Weights of a small transformer language model: RMSNorm before each block, no biases in attention or MLP.
Each number is 500 + 25 x the weight over its row's rms, rounded and kept within 0 to 999. Layers, rows and columns count from 0. Numbers have three digits each. The size before them is the row's rms in percent of the matrix's.

# down: layer 6 MLP down (transposed), 384x64, rms 0.102, rows 318-364, columns 0-63
# up: layer 6 MLP up, 384x64, rms 0.102, rows 319-364, columns 0-63
down318 085:500493569499453458498458518542484475505518499532463478482505474489479554483504502488500525499481515466524502493472492480497510507511530490521459479470488507510522447461524486523517471514523530
up319 087:487472506464476494477477527525490505522554481528491499500501554442472506528495453467508518496523449518486562478532472469486523514467500494467484508496477516520495479493531498500470508490515491
down319 095:508525493552531477512495516523533478493515505493499493480513513503481499484495506507538517528542487524430484531484506491495480496455490556490482458503499534488502531516490475520503448564479517
up320 104:485534487495532524509484472507456520481528512507484506517511530529485552491507472491474465474526500487490476513521521483543538441488521513528500512516478487524557516499515502524499457565499505
down320 097:520491511517523455494490500500502489517521498435520504497517493483467494490521534487477474457521496460543476515499485462495508576533513464481485541504518508519493533467529492457510497535491501
up321 081:533494465577526508533521478465526515467507441458521509482524458482511503496502455444501505457508511510469509482498507497501507492482477529487511547484499491461503506518516499481524501495487507
down321 057:491510520498483490494499504487489480533512472494507523506497521523503518490501520566452493487549531451538507506514492470471519521478487564520514449509493540520505502471543502519478526472484461
up322 113:487514576524504501527505473490500460473517513502502524511511500511484522459515528522510443484523504510532516498546500486504499483479510486494502562486498477560505517515526495493520552506499450
down322 095:522557456476471524480481481492473485471556476523474498515521490469460545470498488502497472504519493553477483481489544469479481525482493474492508516489550501504508514522488471472521495508502538
up323 111:528478499511540457515498506472496498451500489514538551491476509469492514521526511524447497487510505495525484441497528521527505501504480505451487507493487565482483504497515546538493490478458502
down323 107:464509487483499518509476519501465476494496492509555519525472505455442516489480494441482494481511422510479508472495494561500498484505470458488488469505490520488515462507506520485503500499470486
up324 100:493485514481526518495481474489486456550482490523467517477522493501485557491499511492483459496480460484545455519485474505565508496480468498533507482555515500459464512513489494496490465486500513
down324 096:493522497525487521480508501476506531476481499474519461542479514516505529477482529499501515466506544520457540470546435493491486497506458519495493474491509469540510525494526505560511460500486502
up325 097:490475472491514475500523498533542458451499540508499470482499498460487542484481470507474525525515490542471488518489500550503482540488476463528498518534487523513512485520500470528514468499473551
down325 100:503516461485499517530485495507490498553486470469513485486484527533488508546489526489530467517468493486568505508530528460504497476505511524471503512496504515439507538508491487498480546517536459
up326 099:502449502557520550525484439523499483515468506466469521526471515496486495492446496489470475512510487493527499503486552554499537501520471480531512487509481496486493493477509525485494515506475470
down326 095:515539432508491479525481490462517499496527525521476507494539509544495525507541495503480501511511517504446496491525501532494506508506503470485528512536491469534479487485541511568473541487477500
up327 088:476481458478489529476459467459522484513536500501465536468531483482490506537501430454516533483474493492509512474514490471513548497494486501515483506492463481471513467509463469523489501511509489
down327 096:503492538514525515491574476520468486488461534542499514517452520501514487508508523504509516474510483516494485501497530557465512462510546495517486478538453485499460486496528481511479507522473495
up328 109:517511503544525514495500491441550534489533519512479515506541494513484433503490480525487507525503484475488518461517473498534497506485499551466467506515478530475505504451525490514516532488466514
down328 115:494488479547490528493490509484539507484526511539499532446564511512464523518486521517503493504490484501485522497489505504534508454489528513487463457483482524494477497430516447500489499488518472
up329 098:522493487502496488481556494466488537493487476523510501482492546470513486488497466456473468504483510488473461552484505522528504534543447497549484470492484509509494506513474487502476515459521543
down329 103:475507498427501511457524496478460489507474534496503511500498454471472509522533483524519526518479509511496489553508485530500479489524521515498492464520470535512519491529518456505556487536511525
up330 100:531525488537500499489552510523468537476470509436518474491485497466488536504525482504504497495482452503493532482517464487516503528508520496465498516516450521500476478527485510545504493484459549
down330 091:478493473468504546531490478504493482523499478499472496496492479511487487518500484503532545562501518513470513511509511528534537476472493486497481475510577532487485498510543532503538491534542473
up331 087:501483498527482518485506512476494493502478505510530472507512496476491471542507488490509499501483495457477484535508515541468558459512508502547517465517464566522530474512526514519513451522536536
down331 084:499482489524516481528494515508498502536570481507475537505534506530523516425503536478469549490501495531528498464497504494487476509493494490487521525517483459491486505447491512492464518455510493
up332 094:500532534514455456522540495529510482537501448473502498491518502516501538445496509506494506499501532480486486514511472517483490525496517519561513532524431506525510529525503539488474509492499486
down332 108:500486477492533569468452486494496492472495547508501526514473492476486464538508496477470493520491460505498506494504500483473468483529465470466469476511551522459529481471497502499534492521520525
up333 105:498512481516506514558503488467509512450442512516492516485533541487483497512525492504544456496496470456462484486496516496446518549503486486510503522496527484498516533519470503526476539510528520
down333 100:524446473489489509476521489492487498502527589581514507510494493532503500509544528483506493464490531487484492507451487491507524515493546509502491530471486489505512498503505502500470484504468469
up334 094:486542475493517528525470522570502497520523509471520513485510512518478472497478487474434545495528541504484488475508523544496512490505509539477520487461471489515536514488485525508518517529469476
down334 101:513470481524524489517508501489473475494522498483460517463476453472520490501516508460519492471509504473512464524520461464484474427515499509464489473475550499486535519465501499485489456489478483
up335 111:516503498496499511486497476498491486514494470519478504466524588494444507508530455483479497532516510508490516509505525542481505526509559521485499478498473501511499484507525464469523502464531442
down335 127:471522496483496508485533526526473497557511461499511537498510540486452517496507466478502491459514541483505475531475509542504462483479524474458508498519454502502515478547487480486506550488486511
up336 110:506505548507486570488515449482525512495515503496501548477482521510502508502508512459497496477513485483517548494567511486566513490493479508539514504534519478530467498534476516495515502513518520
down336 115:481504514490517504461489490462525475534508508469485530474568515512526482527477494505552499470509463497514543507579484489529532457524465512486490493507516471502486484511514523517494515508516508
up337 108:482511537510500490512451513528571475481472509527518495523524522497504506478500489459497503508516486459485485475487491489488536527521500498491538585470491501507508494449531502527520519521479523
down337 094:524526531507451536488517553509502513519493463494480507489460497475472523532517543471505519516537512520480512509500503529503478471506503570477500503504489503466488481453457496511486490455467493
up338 099:516499507503515455477499450521468501469500548507488525517515511515447515484480527542538508527508456518510456466491483499494494483511524526535471456510460485505492494506531548474504545504502504
down338 115:508469509545507520549488490476510495489483479461486514512513504509518527484527496527456522491490553486507505455487472511517496523461449500513494484463559497534505504502524477487511510465562519
up339 098:527484554518515500486489523527477481519504495478463534463497464464505524463476504500530493530517502503495527477521485523518484554510466527490499533509524458503519475506534515508511525424514517
down339 101:474469451501528481496455512495475469486546517519510477506536530491470493542507484516504515526523503522516498528447518505496495498499486445526496512471454541499453531534522479477514489507472501
up340 117:487483486485509526501516459508494492547497476525478508473510537491454516512474524494473479471529475475476486486490571533497508513487483516459506479537496546534513495493486513499530522503494428
down340 132:524490465542523467545526511492520483523507478494487507474468523499441517532482529494508507489495512489488460483517504530510521498494479531505504498549470559525510467485506518496506521457547454
up341 104:487539481501486489538494471490529500463523502497448530480483481458479477501480490486498494456509471514481478465561494503524496496487453486483514439505495526525481527489469501473479480513501553
down341 104:513457479512510447542491474499557506459505489513505464473515488524530465469485526488548506509528530496484492493485517509522482507470497504511478479498529529501538480513490514498462493485472428
up342 093:506455539475484540487509539482516480520430517525485464484517508485494546501486521464488512541459505476517501521514526514480512498467523513499461527507475527481461488508485458527540490502498512
down342 090:534482512508512463512504490493506521467511496448538519536463499461553508476509473479518489472519498549495496471494478452492511524504483454493548501473512516495541509497486511461458465492510512
up343 097:483478509587506519550501508515514512504512476481498482508530522550460509450467513484470483489514531517496462494486485489497497493518483509520478472478475543495537530477498538533494509482498468
down343 095:559474513447503544492449485495535496499501520477482475509514429506489487542500505487547535542498472532503478517491513512463509488501484493496488506489515517494514482500518460446491496504501528
up344 102:498513458549491539541505474513509448483468523511501528466501501506506448480461510500499504495534534493514511497511499516465501469503477522483480463467491470508470492437513467529522464472505490
down344 097:524507525471461509483527475509535489480454549486515486461487476513491504485456503501484497520549548521503508487472498486513475476487495521527494469505486467519475491505563515520509496435519476
up345 113:542494503517511457515509484518504502465493516447529526523490524535472496499518522529511459446551481530492441525464487484488499495532468521487515516468484475520527525506510489469510532489483487
down345 101:496530521536492536505542491494446480494530514480515497506468538527518518489516515511468484443515465517479515526480503477516461516494495492430480470520527524468534521508485471530494500482510527
up346 104:517519456513443484501540441468508537461526507524525520484491480504506453511508511477485477499508499470529524490491483504489492469540491510490460501532494475535463500513530536492463474498516466
down346 092:528510512501464496493487512480478496488531508499467453508513512483492448508494450470461512483468553481475549484494502536443508490496505486516527525514491484523514521479522560499486459529504505
up347 002:557481466497517496498536503473476551476488529536530520504453513491490450513506517541538479495488500504500527497535493495539532498536541493516504510522528532484493490515450494488501472464511519
down347 002:510541567521478473516475489479503447474500508498487492509498501480482494493466516491500504476568488517514518475535483501494527545482496489492477521467490491512496500431503501506523547542475524
up348 112:496528483502490523489486484485485506517510440528489538447480502525519493507496461478510529492513508502505503515505464518552511520488485494524501453468474452566488463505493553517493481510480534
down348 124:471489527514507485473469492520495514499534481521493519468475447522512492504459492451541515472497515525526488509528466483525501484528532516453491468506475523504494469518511486471442531544485526
up349 103:541478493535502526502501459516507547508516512518516507495513461508465513484501498451515514491501491481469532541440532493503477522474518543512458481500500472515513460536487491551487476487499537
down349 109:494523487458528484524533552477485496457544483494517472473507485471492546522512500503526501451451478495510482512515522533493460509477484507543493526522470520485468497512502515457515531477488467
up350 098:548463509529508494508538515547475509495464505498506515464531519553495516525489500513496508508476521490547437512472466501494499517499540446500504513522491479487480486523539522461488482484465500
down350 099:479484468502458467470472510467544514505506479489480528520457501479492486489550516506492483475535481513458571468499483505498493454497470560500521502490486506478489501466477497494485514518525474
up351 103:500512513519528491507487525469508416502505523506555523542541514483457485508501522516487506511540517521462490470507536503529502478494510502489496516495490513474522494524512534515506477530430514
down351 106:513462522484516536488499527511494500490475528497502503485555515468519498468514454480519538525520491467533515442488500463506487487467515540466507499475513486472528541487473513464490469501515451
up352 102:502505538483512521445492488540465495539513469486518504439504519532485513481512470487547515509509497537518508502510544506499472474486503520473450524533479483503506496472536474458483513541505475
down352 089:500535474506517505476508499457503469477561510490492502534465477479484461528497502500468498492474496475493499546501459513510517527515516456474515455473505509482474506554472510497470448490466519
up353 093:523517529522512483509485502529529492515474518507507491470496490481503463521530492516476425503526484525497459503524583533486506512476472503518523529475500495523521474504490453523490509495485547
down353 090:475551497516446485530516475507541460501517485525455512473538518486487484512449486505534495521530478477510502539493531506485530520508513488515518518524504466458514515464531479477530542493486504
up354 107:505514491493458490496517485522497500477537447542552527485517495479480494469504443478491513508536512495511477520466492485475456504520492506517499509520493527524453524467482520439494529528474478
down354 098:475489488462495512497451486449486483500497516479479466512533512494489457534488518514516500498486462481490546510492509511531532463527469497501523496474551526486502489530542450506497466531519543
up355 101:498524554498517491483536535528498485513478506480551484501504515474470511497500519507540475475526520501492502525545494504544514503461530522465488479517487546538519473522509500464459494533509449
down355 093:503493516513499509490482523487479489458521522519471541493508451507463503496509476538498495505478532519493543440516449497471455426509511501519478469500492481472501503472475537507504513510519474
up356 078:503486506534450490505526535519479549530538508483470482479490484525522503507488513503515484517501463477517467478447484516506546568505538523474487526504444478504483524520504493520492513505484473
down356 102:486494463489562496496504509514520491474486493485490494460518502527520484480476468536471535524530530481489519530531512501533449510466451442482502479465548527482500515520499499489502476493526480
up357 115:534481451468463482550528517487487500526524482498511521484522472479469496522462492492528478539501458451521466508521481528468482530467479494479529515497517496511487526507492464477530512538528511
down357 126:510535465468493508504479470518501534494510510532535466484524541564507523515520482521501505511477536552507512517499472471500499507489514466465467512486484535513473524516523494476492515539463446
up358 086:482509519498479475501529521498567527518446511481518495508486556522519469440497487491492504495488488504513441511538490522539504496534475523553494463501471513494529496498508523487468519496489502
down358 081:495489462448496496509452480501481515458484517522512528500475464508497538546486504501511472504460502469485541521487516447503519499512506499485535464514551469538524485478512503543519476507531498
up359 107:473520461498550523489534550507488552484531494491519518480513526501469529477485523497498449515532531484496505505513519448479485508518481538486496501473494562516527450486520512484477497507505491
down359 110:484467499477461515495481500476486504515476505453533446488497520520532459497514495463470475497469463501456514458540495460464468510512500553508510520497515476519467515504467503501479483521523528
up360 125:522495506552481568545552471486496527515458492496493489503473498528507452495499477512485466513514495510513458531519504532504477498471467509509468436484512500507477497495516508510516507483470540
down360 121:509527504525528494539497458478527496511479494488497520511498495489430491470530513518521530570469486512529476534515515535525539455503480500502482451519499492469520488496478463516520509474500491
up361 113:511480521511444491488506528486513532500531482506496498498524484487481511442429498498538445510519500556464498533484507506461462503470478507509513479513496506489502512506497514497495549553519496
down361 103:527484540511503459511532508499513528548518529493495465446504486506481496487517491533518504498552469480509469516446520540533510491539527524490481517513491518520499505494543509509504568513503488
up362 093:525491512477445483533506515556512491542490468534514527500491493528496498536517515462495437499510462464523512488541505475514511462494494479506485527506536470502489485470461504528499509510475460
down362 098:492504551552531525459537498483501505505504503464460458494515476487522508492512532531528566496475522503458527498504467497492505486493475525508505492511508523522491502535490487537454513485499553
up363 108:513509502546445486525515464514494527484440502529489515538526524507491461540523504487555490430495469462481479500495502502502515480511519508502490511495476509526496498489493521539503474463486533
down363 109:490500539501481529512504500545506536525464466468470490559523523522480481456526481518477504507541485455516505482509512541511489504484492506465503492489507496494524486478505524454532499487535438
up364 104:484470489516546471494455514509502457472544519505475534499511505504501519510504523500513524502532485551530504496558520473456511508493470485517513515467482544465499517490547516499494534497522547
down364 096:483502504498445532485551490473497534500471481461504442495483471497471502486533460489495488536468530469479502492478494543535470486518527521503485480515508490536458474505463513507507478489476468